Weights of a small GPT-style language model, trained from scratch on English Wikipedia.
Size: width 64, MLP 256 tanh GELU, vocabulary 8192.
Architecture: biases, tied embeddings.
Training: 92M tokens, 6225 steps.
Each number is 128 + 32 x the weight over its row's rms, rounded and kept within 0 to 255. Layers, rows and columns count from 0. The size above them is the row's rms in percent of the matrix's.

# layer 11 attention query, 64x64, rms 0.134, rows 0-31, columns 0-63
size [ 82  91  92  77  92  86  95  91  82 101  87  88  97  93  91  90  69  94  91  99  86  88  94  87  68  89  80  98  94  97  91  84]
[[121  77 134 120 100 126 119 107  98 121 155 158 167  66 144 141  54  93 176 158 158 187  97 147 123 165 174  77  73 155 103 129  89 129  81 189 115 132 107 149 185 135 169 157 130  95 105 163 141 123 135 159 166 132 102 160 142 100 118 104 165 116 145  82]
 [107 139 105 132  91 146 121 103 117  93 109  79  90 166 126 142 128 181 168  82 101 163 115 157  93  61 105 193 106 132 143 148 111 150 140 148 127 148 100 105 136 168 119 125  65  94 112 138 155 145  71 145 163 125 136 130 127 139 165 231 202 136 130 118]
 [141 127  98 133  82 129 134 184 119 149  61 150 165 114 118 102 107  93  87  93  89 124 107 113 188 152 132  98 106 164 183 101 184 101 174 161 150 121 116 123 130 156 172 104  88 172  96 125  79 133 216  95  87 119 112 114 137 119 172 167 104 113 118 143]
 [134 115 179 136  94 142 145  85 104  93 155 140 141 196  88 148 129  61 125 103 140 133  97 166 137 110 156 117 116 128 176 125 154 131 141 146 135  92 150 110 165 100 109 185  98 110 107 191  73 199 117 127 102 102 145  54 123 100 136  74 165 120 106 177]
 [123 143 137  96 102 102 166  90 136 178 162 174  99 144  84 116 163 157  89  94 125  97 148 162  80  90 150 103 120 155  78 142 137 124 166 101  79 167 130 141 158 151 160 126 220 119  64 134 173 155 177  77 126  95 128 129 150 102 115  85 122 106 162 122]
 [198 134 137  87 113 112 143 177 123 104 136 150 162 122 131  77  57  99 157 142  92  73 161  62 136  74 132 131 124 183 126 178 146 147 193 102  98 129 122 119  83 107 120 134 146 118 168 104 104 144  82 125 154 100 170 156 175 122  81 138 117 174 112 131]
 [106 109 153 169 136 139  98 140 167 121 102 142 128 131  50 176  76 145 167 117 143 155 114 131 125  86 187  68 120 147 132 146 106 128  91  78 119 161  80 149 133  85 144  99 137 153 103 195 109  87 124 131 161 128 107 177 125 189 117 160 134 139  48 151]
 [ 88 111 107 111 123  75 118 100 176 178  63 174 142 161 146 166 120 117 151 161 148 131 160 136 124 150 141 177  41 128 131  85 103 104 130 141 142 155 135 159 144 220 169 117 114 160  98  79 101 124 126 161 117 123 123  96 113  60 105 124 105 139  91 145]
 [173 101  75 112 120  99 128 127 131 147 133 175 132 141 151 177  83 108 129 161 149 106  78 135 158 125 141 166 154  46 140  65 158 130 137 137 115 121 123  62 127 128 105 102 145 161 149 106 143 132 115  77 202 210  64 136 126 126 143 128 133 165 136  84]
 [ 87 102 129 167 126 146  91 153 124  67 134 147 144 113 139 133 146 113  94 119  67 122 133 122 180 147 109 219 131 110 109 122 129  99 190 101 133 190 119 190 142  99 132 160 141 118 136 233 104 132 120 136 163  84 122 155 119 143 117 159 117  86 132  83]
 [ 69  75 139 166 154 169 156  94 161 126 148 138 136  77 119  42 103 170 118 120 102 120 170 130 202 138 101 144 117 141 126 103 135 108  71  89 128 138 106 156  69 114 147 128 194 140 166 129 160 200 122 126 138 168  92 162 138  99 112 121 140 131 143 109]
 [145  87 141 128 130 123 143 170  64 144 154 152 147 145 124 125 136 139 136 185  67 106 120 103 132  83 145 144 136 100 119 103  23  96 112 139  58 138  96 178 163 122 124  82  74 147 142 167 120 154 140 143 138 124 137  75 132 178 152 164 163 160  88 162]
 [ 75  78 135  65 131 123 142 172 180  97 165 107 115 140 145 122 120 204 183 150 127 152 176 115 120 125 120 178 137 108  94 111 111  87 129 159 102 141 119 161 124  74  97  66 114  98 112  96  87 148 114  82 152 145 153 105  96 165 128 126 140 101 203 106]
 [105 121 109 114  93  84  97 155 124 194 166 193 117 155 188 105 109 125 133 157  80  94 167 162 113  69 135  52 140 107 114 157 121 160  93 111 122 101 154  80  84 175 108 167 171 148 178 155  96 128 120 125 121 111 119 135 158 130 135  64 107  99 122 140]
 [123 131 127 168  69 104  73  20 133 102  69 131 110 100 151 149 153  72 134  93 128 151 181 154 166 138 152 127 121 113 125 131 165 117 129 175 102 142 106 109 160 125 101 137 119 177 133 136 166 142  91 136 130 120 117 131 147 120 179  77 169  72 141 188]
 [120  90 115 193  93 157 138  60 121 130  79 142 180 138 157  64  73  86 165 104  85 153 104 140 146 120 152 165 217 100 134 112 116  99 148 137 100 137 170 144 141 130 154 119 138 121  98 120 122 106 146 120 117 102 150 176 117 191 107  98 112 190 145 116]
 [124 113 149 126  95 101  90 125  85  80 141 132 135 127 166  97 129  88 186 154 106  89 144 126 124 149 132 170 178 130 100 102 183 187 145 162 134 172 128 104 197 166 124 159 164  72 126 139 128 103 208 155 131 168 119 178 119  73  85 156 113 126 111 119]
 [162 133  61 183 156  99 118 140  72  54 120 129 105 164  98 116 114 167  98 173 140  70  61 182  97 182 118 122 105 120  86 147 146 156 172 124 128 143 104 156 123 104 163  99 124 148 142 112  96 127 179 128 149 110 165 171 133 111 117 149 148 176 163 104]
 [ 78 127  43 142 127 184 138 117 121 124 166 208 206 170 165 130 138  66  89 132 115 147 134 199 149 166 149 121 130 113  98 130  89  84 138 135 138 164 142 122 105 102 162  96 155 143 106 121 102 108 119 147 187 170 119 161 151 133 113 135 137  95 145 138]
 [ 61 145 116 146 156 148 179 153 150 104 117 117 138 153  98 134 132  76 135  96 164 157 207 110 145 133 134  82 176 123  83 113  98 115  99 163 157 131  42 111 119 158  97 149 121 133 145 118 128 188 119  99 105  70 144 147 127  66 175 162  92 154 148 143]
 [112  96 170  76  70  96 178 124 108 142 155 174  40 125 162  72 218  97  86 145 123  91 140 155 147 104 153 153 109 129 114 140 141 157 114  93 197  77 129 142 147 159 121 124 108 101 125 143 140 130 119 133 116 116  77 120 156 166 166 160 144 138 112 137]
 [188 134 126 168 113 156 124 175  86 145 131 167 144  45 126 134 156 156 145 128 122 179  75 144 141  78 126 140 120 112  88  84 156 172  70 159 126 124 162 136 129  98 123 165 176 114 139  69 119 150  97 140 117 149 182 119 128 167 118 145  53 141 119  77]
 [127 144  34 109 136 116 125 147 105  86 164 160  99  88 143 177 114 166 183 104 183 110 132 142 138 111  95 147 167 110  96  95 117 145 132 160 163 103  77 158 153 102 223 111 102 113 100 126 139 158 126 127 122 152  68 101 158 153 175 148 147 146  96 147]
 [166 107 151 123 153 108 124  73 140 122 175 116  95  98 142 121  87 111 169 149 139 107 144 115 186  90  85  67 129 157 117  66 131 120 138 106 118 186 156  75 101 141  78 147  69 135  95 101 126  74 179 147 125 125 184 118 130 122 139 125 197 145 171 157]
 [ 62 104 182 154 129 166 138 154 129 131 120 134 123 138 106 113 107 113 122 110 162  88 123 186 144 130 165 126 163 133  83 165 158 114 170  95 184 115 160 212 146 138 128 145 123 124  81  75 160 178 108 123  83 138 117 146 117 116  35 137 159  82 104 122]
 [160 133  77 100 120 116 138 129 147 120 133 151  86 157 126 112  94 149  92 189 126 145 158 117  42 127 142  93 156 201 176 131 127 138 123 122  76 101 133 127 129  98 147 204 108 129  61 110 121 166 185 107 101 177 118 148  88 118 136 134 141 160  87  81]
 [141  68 132  82 131 148 125 119 130 110  91 172 105 121  93 154  64 105 152 137 115  95  92 103 137 123 198 133 103 159 102 106 100 118 197 155 158 179 124 125  92  98 157 172 114  84 144 177 137 152 194 175 137 140 144  95  90 170 173 109 126  92  98 148]
 [176  85 124  89 119 120 158 166 125 152 150 140 190 164 146 125 163 161 153 117 106  89 104 149  27 110 164 158 149 118  57 140 176 121 157 116 140 115  93  95 122 105 103 137  81 163 109 163 112 108 178  98 126 132  74  77 173 159 125 127 118 141 157 133]
 [147  67 190 141 119 128 122 147 134 130  77  94  66 103  99 121  95  94 184 145 104 123 141 165 112 132 134 151 161 136 191 159 147 141 120 199 151 126 142  98 119 115 190 110 121 122 141  79 125 126 130 120 214 124  93 145 157  89  74 124  72 143 135 155]
 [ 75 134 179 168  98 125 163  75 236 100 164 115 151 106  67 162 143 111  97 112 116 138 163 152 153  58 123 109 117 129 137 175 121 158 137  98 143  96 128 148  80 129 164 133 152 187 122 107 106 147  89 136 134 176 145 125 110  93 145 148 104 117 132 170]
 [101 123 113 107  75 181  81 139 150 162 165 137 161 136 132 114 147 142 125 141 111 111 149 117 134 168 138 126 103  55 117 130 107 184 155 134 134 127 118 130 131  61 120 130 108 113  83 102 213 162 156  78 162 101 103 180 127 150 163  52 140 198 125 116]
 [ 86 109 156 170 139  93 121 120 131 159 130 119 126  90 174 167 102  87 100 103 133  99 153 150 129 120 137 171 120 179  57 115 149 108 121 143 145 160 156  93 142  88 126 130  80 103  85 110 155 181  50 119 154  93 116 136  52 140 207 167 145 115 141 136]]
# layer 11 attention key, 64x64, rms 0.139, rows 0-31, columns 0-63
size [ 88  98  91  80  84  86  87  87  83  97  86  77  92  92  88  91  78  92  88 102  86  90  92  86  74  88  77  92  86  82  87  80]
[[135 108 111 132 136 163 126 138  47 141 106 184 161  86  97 165 123 101 125  96 120 193 122 122  67 130 143  56 113 128 189 137 103 138 109 156 112 131 109 126 147 118 168 103 135  74 135 132 153 136 166 142 182 127 108 157 124 107 123 172 146 195 176  60]
 [ 70 176 125 147 157 140 109 137  73  50 146 107 153 161 137 152 116 134 185  97 139 118 141 121  74  74 131 153 110 150 167 181 190 152 173 100 143  86 148  95 100 109 115 105 128 127  69 139 143 141 136 135 169 111 189 142 136 182 116 136 160  79 109 123]
 [104 139 133 132 143 107 150 162 137 170 119 155 141 133 118 163 179  79  79 150 156 129 128 124 174  70  71 148 146 130  89 114 114 127 129 176 113 204 146 109 140 167 148 146 111 148 116 101 109  53 206  61  82 110 179 139 137 148 120 141 110  82 110 118]
 [118  84 107 108 113 175 110  79 136 113 118 120 126 159 146  98 135  91 138 125  97 150  56 125 121 116 128 131 153 136 159 138 112 155 190 157 142 186 176 156 137 138 173 204  60  94 112 153 129 190 123  71 105 112 128 121  97 111 159  94 161 166 111 189]
 [ 79 166  74 152 121 130 133 202 133 203 140 144 116 141 110 105 118 179 141  82 110 130  83 152 109 122 111  88 151 135  72 181 156 138 118  97  96 151 117 188 158 166 131 196 135 108 127  93 154 125 156 158 141 113 131 130  69 100 111  59 129 105 139 138]
 [178 123 137  83 182 130 112 144 152 111 143 195 170 117 136 105 111  83 124 151 124 108 136  69 109 109 138 130 117 180 127  42 172 130 136 104 114 135 113 122  83 169 137 124 167 137 123 190 168 110 100 146 181  79  84 135 153 145  81  90  98 127 125 184]
 [ 82 131 130 142 125 144  91 100 129 176  97 146 134 137 105 182 106 118 148 139  91 159 138 116  91 149 197  91 122 150  83 171 138 145  98 124  57  78 119 111  83  75 139 135  82 170 129 187 149 144 146 184 114 126 119 160 123 130 150 146 173 128  40 124]
 [159 100 122 137 136  75 160 116  93 149  90 178 146 119  95 183 109 145 168 145 179 118 150 209 147 119 161 133  83 145  71 155  88 112  91 100 151 136 117 137 133 165 164 158 139 108  87  62 132 124 146 122  96 176 130 150 126  97 101 135  50 116  84 109]
 [145 126 146  94 113  79 126 150 138 114  67 114 189 162  37  67 102 164 147 156 122 176 107 150 164 138 104 115 156 121 129  76 152 146 108  97 173 186 126 121 105 132  96 112 123 167 135  86 161 102 145 112 168 130 146  79 148 144 126 160 101 112  98  62]
 [121  98 140 193 103 155  20 181 153  65 105 151 111 147 133 139 143 109  84 128 131 110  92 138 165 174 147 178 106 150  77 108 154 150 160 127  96 167 115 137  78  96  88 134 184 135  90 149 136 143 144 111 121 132 151 177 186 134 130 147 137 137 131 112]
 [109  71 118 130 143 116  87  98 110 144 161 140 131 120 168  88  63 150 114 110 103 133 103 141 206 136 103 141 107 175 126 138 128 159 104 157  98  87  81 181  98 109 123 111 165 156 110 143 186  90 131  57 206 132  99 154 142 141 139  95 139 161 140  77]
 [142 107 133 162 104 177 121 146  79 132  98 117 182 165  97 152 121 159 139 116  94 118  67  89  74 148 157 206 176 127 125 122  89 116 111 130  47 160 101 137  86 178 132 152 112 148 170 124  74 119 169 155 116 164 147  91 147 159 111 110 161 127 108 158]
 [142 127  93  91 100 125 118 206 191  86 128 114 156 173 177 141 144 183 169 126 175 122 168 104  85 114 139 159 134 163 135 134 105 103 146 132 137 121 125 183  86  60 107  86 104 103 128  91 117 104 116 142 126 120 130 153 112 193  98  84 191 130 135  88]
 [117 117 163  55 109  90 111 124 100 155 163 134  83 107 140 108 158 121 132  92 103 168 157 133 138 157 139 106 147 114 130  74 154 109 128  72 165 144 138 130 125 133 157 130 142 154 146 139 163 173 197 100 115 160  48 119 187 148 155  43  83 136 117 173]
 [153 119 111 181 112 127  74  78  99 123 133 107  56  75 132 124 155 105 140 104 123 125 154 156 141 170  57 140 118 142 131 122 174 133 158 110  90 156 121 104 228  99 213 158 113 137 122 154 134 130 112 148 155 156 151 164 118 104 137 144 116  69 154 111]
 [127 142 155 103  96 116 123 151 119  99  99 159  88  88 111 130 153  82 180 150  93 180  93 116 123 164  86 202 157 164 136 104  90 210 120 162 134 116 129 123 175 104 139 109 162 103  68 112 157  61 125 132 157 115 104 132 151  96 158  91 144 158 101 177]
 [135 170 156 156 131 122  69 163  93 130  95 143  96 142 163 117  80  99 133 121 138 104 157 135 166 111 146  82 166 154 138  83 149 138 139 104 155 169  94 124 144 153  72 118 140  14 161 154 101 176 160 115 115 148 182 108 141  59 159 130 102 133 112 105]
 [ 98 160 123 114 183 151 110 134 110  59 137  90 152 134 126 123 161 115  91 143 134  94  65 180  82 186 176 120 110 155 117 141 135 149 135  89 140 139  87  66 107 131 147 109 116 123 166 121  84  85 154 143 170 186 154 115  93 131 121 151 169 162 193  81]
 [ 76 146 139 182 133 153 140 128 156  99  62 112 181  88 103 139 114  70 105 129 111 203 117 144 117 150 152 127 120  76 138 138 121 109 131  94 129 171 116 178  93 197 165  55 143 108 146  91 105  68 126  96 174 158 156 159 145 122 140 115 117 149 110 114]
 [111 105 121 155 133 198 170 120 160  96 110  74 110 145 108 167 167 130 151  98 179 130 170  69 173 156 101 136 116 127 145 117  89 121  70 157  91 196  76 116 161 112 162 122  57 127  85 145 174 144 132  96 126  85 167 134  98 116 158 113 116 149 108 142]
 [ 70 116 129 140  90 155 112 114  90 156 141 149 135 143 207  68 185 151 192 124 140  72 108  85 172  76 127 105 198  85  85 119 162 121 129 108 183 147 146 168  70 141 130 123 130 116 115 106 111 143 156 140  97 124 115  91 159 123  98 131 133 126 117  83]
 [144 135 160 110 177 122 153 200 107 129 204 179 116  66  96 136 175 169 168  99 119 213 119  85 165 131 125 126 113 137 107 111 112 127 134 126  99 109 129 123 100 117  75  85 130 125 165 114 136 146  87  78 125 131 124  50 123 133 122 184 128 147 153 143]
 [ 77 140  79 150 143 178 102 128 125 113  95 160 104 145 112 107 112 102 175 100 143 141 152 124 116  72 149 147 161 154 132 125 123  91 107  81 192  82  74 152 125 129 158 163 127 195 146 136 135  85 174 141  94 129 206 113  88 183 141 161  96 136 112  83]
 [182 151 160 147  68 110 130 102 129 152 149 120 131 139 195 129 117 116 193 124  95 101 120 126  81 152 113  93 139 187 125  84 143  62 155  87  75 184 129 117 124 142 122  92  77 163 118 112 131  51 118 118 143 137 114 106 115  99 189 114 167 143 138 169]
 [ 80 109  82 108  71 164 128 112 103 155 136 176  94 135 174 126 137  80  94 151 150  92  95 158 112 211 151 117 139 191 162 125 133 164 118 163 148 109 123 153 126 162 106 100 120 121  91 183 154 178  92 128 149  78 125 156  84 117  66 123 140 157  87 133]
 [100 185 193  89 150 114 118 130 158 157 176 127 142 150  91 105  47 118 147 131 210 121  84  62  85  94 122 119 109 146 163 144  55 121 112 103 106 130 129 150 118 163 129 179 172 143 168 132 160 123 128 113 104 157 103 110  83 101 124 138 150 151 145 107]
 [119  73 136 117  99 130 135 124 142 153  79 187 109 119 120 171 116 122  83 182 118 104  71 117 128 113 175 133 111 200 149 102 169  86 113 130 169 136 119 120 124  69 127 177 124  77 119 149 150 124 201 163 158 161 143 104  98  70 150 116 133 105  85 175]
 [ 95 120 118 100 140 129  80 181 197 140 116 103 145 193 112 166 176  63 137 119 125  94 153 143  92 104 137 144 216  87  99 100 113 119 159 140 118 101 161 143  92 169 109 127  94 144 138 114 125 164 162 137 166  98 120  47  93 131 125 103 113 124 135  84]
 [151 148 118 133  81 173 143 159 128 157 108 160 107  95 134 103 115 117 160 167 200 112 117 115 147 127 132 112 177 156 176 158 187 163 119 166 168  60 105 117  99 119 161 122  76  86 151 112 123 108 140  99 135 134 100 172 172 105 107  83  88  64  97  76]
 [102  95 123 136 133 190  86  84 159 147 168  92 118 104 136 162 165 119 157 168 123 160 131 139 155  80 150 131 137 141 102 191 110 136  99  84 112 139 100 162 143 113 143  77  64 153 142  67 187 162 117  93 125  76 107 130 106 131 109  83 187 105 107 180]
 [ 83 192 113  94 115 208 102 178 137 187 124 103  98 106 120 139  99 173 113 131 128 121 147 160 130 127  57 166  96 100 116 124 129 137 149 139 111 174  98 115 112 107 114  87 125 109 141 154 165  70 155 163 146 108 115 138 148 121 123 140  50 211 138 147]
 [118 157 153 131 140 191 110 170 129 140 112 167  80 118 111 135 149 155 146 138 101  82 186  77 151 127 156 129  69 115 116 139 183  87 104  99 116 164 162 188 158 128 102 129  84 120  91 126 124 103 167 103 184 105  93 152  74 134 159 190 136 109 109  70]]
# layer 11 attention value, 64x64, rms 0.0931, rows 0-20, columns 0-63
size [100 108  87 107 101  88  96  94 121  97  89  93  98  91  90 106  96 105 111  95 106]
[[131  97  94 107 135 150 110 134  87 138 233 107 101 139  90 118  14 148 155 138 169 153 101 144  91 147 149 133 121 110 110 124 142 154 114 161  85 146 128 153 115 142  95 110 132 165  99 134  43 104  94 148 146 102 145 137 120  89 113 136  80 168 150 140]
 [114 139 108 165  93 109 107  98 130  73 146 161  55 142  83 159 144  98 162  69 118 137 126 108 120 197 132 118 115 149 132 126 130  70 126 126 151  98 193 173 121 109 105 134 173 146 150 142 167 115 127 108 115 118 144  57 118  36 115 108 159 127 182 127]
 [140 134  71 130  99  77 159 116 177  69 131 185 148 101  85  78 124 105 111 120 126 157 116 146 113 162 138 119 121 150 125  65 158 166 148 138 175 148 164 193 140 130  80 113  61 115  71 172 130 149  93 123 151  94 132 120 146 154 107 193 162 135 147 147]
 [100 135 165 125 154  42 108 129 165 112 133 149 171 130 132  77 125  73 136  77  88  96 146 122 109 110  95 121 122 138 125 113 122 157 141 126  67 135 145 135 117 135 180 100 154 118 123 115 114 172 187 140  91 196  69 141 171 105  78 142  55 144  98  98]
 [147 116 124  92 107 128 122  96 118 182 124  88 126  79 147 177 116 146 131 143 127 174 116 163 114 109  89 142  36 135 136 114 142 153 188 156 165 138 145 142 128 145 100 192 150 154 177 148 138  95 197 103  92  60  67  89 112 133 136 132 106 176 128 134]
 [160  72 139 131 113 132 184 125 125  90 122 145 147  64 158 126 153  98 144 148  34 129 121 153 107 133 142 154 146 102 114 140 149 120 136 115 151  95 118  92 130 139 118 208  96 106 186 120 155 124  71 195 130 149 134 177 146  54 125 122  88 138  97  93]
 [189 113  88 135 160 202 116 166 114 178 120  74 105 198  75 130 114 168 138  94 148 113 131 114 142 107 139 104 141 177 177 134 103 174 102 129 200 107 109  92 173 125  76 160 128 149 131 101  79 116 119 146 145 148 133 101 136  97  94 136  98 124 156 169]
 [141 190 114 145 171 173 149 110 119 119 110  83 115 182 100  83 144 100 150 126 150 146 127 151 116 112 171 132 133 201  81 107 146 171  94 104 126 132 113 118 148  61 161  26 130 138 170 120 120 153 124 113 155 153 149 142  98 174 164 149  68 103 147 120]
 [119 145 104 116  88 100 137 136  98 138 161 179 170 140 151 201 107 143 117  95 119 104 143 134 246 151  98 151 112 106 186 150  82 155 111 132 125  74 179  94  76 114 108 179 122 135 129 167 109  90 139 123 156 104 132 129 117  73 138  97 132 158 135 131]
 [125 118 195 140 114 118 161 109 166 119 115 130 127  88 119 181 145 126 162 117 169  89 137 131 119 164  93  75 196 120 121 100 106 109 201 112 139  98 137 129 113  33 151 130 124 159  65 120 155  77 174 133 126 102 134 194  93  97 138 113 151 113 158 124]
 [130 102 214 147  88 111 115 169 155 131 130 106 167 165  83 115 124 114 129 200 153 142  87 137  92 148 110 184 119 128 104 104  64 144 161 138 166  84 109 108 117 130 121  97 100 162 162  86 131 193 145  99 130 148  60 154 178 155 136 102 130 158 128 163]
 [137  86 211 104  98 206 108 102 158 130 103 111  99 125 109 142 121 169 121 120 114 129  99 166  41 111 174 116 158 130 142  97 198 126 111 162  82 118 122  97 138 115 164 174 141 138 125 111  78 119 110  95 112 153 126  98 117 157 114 184  87 179 116 119]
 [108 111 111 120 140 148 145 118 124 137 159 198 121 155 140 162  90 139 133 129 184 145  85 138 174 154 143 140 106  36 167 127 142 100 135  55 148 144 125 119 160 106  84  97 145 133 161 158 109  94 118  78  56 138 139 184 139 127  99 184 124 158 112 185]
 [200  83 136 164  89 149  72  91 116 154  99  88 113 111  88  75 165 164 130  98 124 107  91 107  93 117 180 128 175 120 134 185 176  85  71 141 137 120 144 137 134 119 187 104 151 147 106 149 114 104 163  85 148 152 124 130 118 129 150 191  97 172 108 129]
 [120 137 153 147 166 176  80  96 164 108  90  84 134 121 104 124 169 138 135  85 223 162 151 123 158 200 178 155 105 132 127 132  87 115 110  72 108 137 135  94 118 111 124  71 151 139 150 167 157  96 140 165  52 115 120 146  94 133 138  89 121 117 162 143]
 [116 136 120 143  80 109 120 153 171  95 141  84 119 102 185 162 110 124 136  75 138 140 115 130 183 136 123 104  34 100 184 164 174 121 100 176 133  88 156  96 105 143 128 184 114  96  92 124 129 117 157 159 100 174 181 116  63 107 141 111 148 166 141 145]
 [ 97 157 192 152 157 131  95 132 143 143 136 141 164 102  88  88 154  77 141  97 112 169 127  58  92 150 145 159 165 155 134 134 139  87 116  64 101 155 110 172 114 127 143 166 120 140 122  66 127 119 127 153 196  63 109 155 123 163 117 186 148  75 112 115]
 [168  76  92 179  94 113  60 157 100 138 123 137 142 159 194 130 120 129 177 130 120 110 117 150  88  93 128  56  75 135  85 117 118 144 147  94 147 139 118 165 109 110 165 170 160 183  71 140 203 143 121 165 105 158 150 142 149 104 117 116 108 109 161 118]
 [ 75 160 121 115 107 101 188 129  89 143  83 129 133 151 122 197 131 115 119 120 111  99 156 139 174 145 114 151 123  70 112  93 149 128 146 184 111  88  42 147 179 129 159 112 125 141 119 115 161  50 156 148 180 161  77  92 138 151 122  92 133 118 162 139]
 [106 193 166 153 144 159 100 126 109 106 123 123 104 110 130 126 152 113 165 159  95 133 163 107 126 101 101  72 132  96 121 163  76 198  72 159  55 141 105 152 127 152 138 142  99 132 190 120 163  83 107 145  91 143 151 106  52 139  78 161 113 131  94 153]
 [ 63 123  59 195 119 148 139  84 120 151  87 170  61 131 106 152  75 127 160  86 159  70 151 141 129 117 117 138 108 122 122 145 131  89 148 169 106 155 158  44 105 120 106 156 158 146 126 151 121 121 165 146 120 188 107 108 128 115 125 121 181 129 173 152]]
# layer 11 attention output (transposed), 64x64, rms 0.311, rows 0-19, columns 0-63
size [105 108  88  98 103  93  92 116 119  92  79  86  96 103  85  94 102 111  96  99]
[[109 136 141 150 106  87 159 138 145 139  71  89 111 160 136 114 237  86  66  85 105 114 167 141 141 101 118  84 138 134 149 152 139 180 147 124 139  72 148 127 143  75 171 202 117 129 125  61 115 174 102 167 143 150 116 115 144 109 129 104 135 136 117 134]
 [130 138  86 134 134 102 147 105 130 148 138 156 204 169 146 124 126 126 132 176 170 169 117 113 110  98 159 189 152  89 103 159 102 163 115 129 161  86  64  78  90 109 122 143  82 123 121 142 131 126 101  91 130 144  99 118 143 229 121 116 118 148  45 124]
 [148 106 151  66 114 135 113  59 103 121 127 117 108 138 127 174  73 166 162 125 123 181 130 161 125 157 151 166 122 160 157 157 112 104  72 130 124  93  73  93 138  98 211 138 149 137 163 141 205 102 152 111 115 139  92 133  93 138 172 102 122 105  68 135]
 [151 150 123 135  96 155 142  93 101 150 145 125 125 115 100 133 165 123 119 152 154 149 102 100 153 165 185  63 134  98 157 132 175 153 109 178 156 117 153 182 141  75 112  73  43  76 135 108 195 105 137 126 161  86 131 114  79 131 167 102 132  73 134 141]
 [ 99 142 172 157 134 187 141 153 145  74 126 133 176  99  94  86 127 154 176  89 149 168 145 126 186 135  98 118 157 163 132 159  98 116  59 103 122  94  80  91 106  92 129  83 143  91  98 125 112 149  65 129 136 152 197 163 149 164 160 135 143 101 126  94]
 [ 81 158 157 115 129  95 117 150 115 104 152 105 123 148 109 142 154 136 121  73 213  97 153  68 147 116  67 156 170 125  52 124 107 127 148 152 110 187 155 137 123  93 102 131 113 155 117 114  99 108 135 125 122 115 175 100 109 196 131 141 198  80 170 142]
 [ 71 187 172 176 110 155  68  90 118  96 117 142 153  85 179  55 111  94  69 134 148  94 149 133 116 112 160  80  77 136 136 170 124 124 112  97 123 119 126 173 116 172 118 129 155 154 135 135 103 147 174 129 162 172 122 186 141  94 133 140 117 166 131  89]
 [152 123 137  91  92 138 124 162 134 175  99 196  88 115 124 114 117 100  74 164  95 149 124  93 140 166  94  88 103  94 118 137 122  82 151 108 137 126 158 179  94 192 121 206 162 172 151 127 155 128 172 151  72  93 143 130 148 129  86  60 146 139 108 123]
 [ 81 144 135 144  83 126 167 142 177  98 130 126 161 133 135 118 141 133 181 129 161  78 154 146  69  68 158 191 126 143  85 161 120 158 185  69 146 127  89 138 149 156 123  92 102 117 101  74 122 149 113 153 138 157 130  72 136 112 158 176 147 103  69  87]
 [114  95 128 126 116 144 115 133  68 136 170 156 107 132 137 118 148 154 138 123  99 104 101 164 128 115 145 228  61  64 122 124  87 186  97 126 136 152 142 127 118 120  97 140 168  73 185 125 116 174 114 145 147 152 134  79 198 174 111 124  74 127 100 121]
 [167 146  68 135 142 143 129  91  96 120 135 132 111  74 139 168 172 137 134  42 122 153 166  99 144 148 112  71  96 138 155 131 160 162 116 162 112 158 139 179 136 126 156 110 115  81  68 151 159 166 100  68 164 108 142  96 135 193 137  89 140  81 112 146]
 [136 116 122 170 148 124 101  75 124 137 151 104 150  95  90  73 165 126 100 130  83 102 142 159 200  93  96  59 158 160 107 114 112 100 119 127  92 125 180  69 119 138  78 132 151 130 211 124 167 127 103  97 151 168 159 164 151 131 177 148 120 112 169 129]
 [110  97 118 157 132 137 131 172 118 128 161 133 117  62 150 179 140 135 144 143 142 104 146 140 129 106 110 112 196 169 130 173 122 134 160 106  82 135 136  70  85 116 146 172 154 121 104  35  76 175  89 166 188 136 105 115 123  87 130  85 108  93 171 152]
 [ 86 140 127 135 132 121 150 134 186 124 129 185 180 150 135  93 105 143  55 137 118 117 164 167 149 123 104  38 160 135 128  17  95 113 152 119 119 133 145 125 125 111  73 170 133 117 183 100 163 154 108 162 101 160 122 140 113 137 109  83 151 130 139 127]
 [131  98  76  93  93 110 101 203  94 178 134 205 131 111 169 128  96 107 138 202  91 112  91  87 128  98 116 146 115 163 130 161 125 119 142 158 100 123 169 127 154  99 151 148 173 107  90 137  95 120 132 109 184 128 157 149 130 105  60 162  92 168 113 130]
 [126 119 112 152 111  76 122 103 141 118 148  98 189 136 109 114 137 172 117 168  95 101 130 148  92 111 185 195 164 133 139 139  73 160 155 129 133 139  20 126  95  77 124 149 113 156 109 146 100 127 113 175 168 161 101 110 185 109 123 154 166 102 105  87]
 [162 143 139  23 120 155 161  67 136 135 120 109  94 185 152 117 129 164 148 137 173  68  83 150  99 173  90  87 141 138 142  96 109 120 121 143 133 130 191 113 129 127  97 110 120 120 111 148 176  92 184 141 152 146 126 113 120 136  93  75  96 177 151 162]
 [146 125 167 129 120 108 124 104 162  93 113 175 116 122  90 142 150  89 137 122 124 188 119  87 167 175 114 243 116 107 178 120 120 164 149 164 110 129  69 130 104 119 122 122 107  82 147  92  69 150 121 102 121 135 123 175 129 107 124  48 170 139 154 126]
 [104 141  84 126 139 102 160 145 194  88 135 117 109 158 110 158 118 137 190 125 128 146 129 102  82  84 179 130 131 139 113 119 120 166 109 127 141 123 215 149  90 163 131 190 139 124 120 160  59 151 107 110  67 132 133  75 129 115 140 153 167 102  53  99]
 [135  67 129 132 134  91 160 130 113  98 107 102  95 146 151  70 132 104  91 242 124  93  95 170 172 128 156 117 105 146 119 136 187  78 167 100 147 126 153 124  82 125 128 118 130 115 109 155  85 116 146 109 179 130 160 163 170 155  81 132 154 105 175 104]]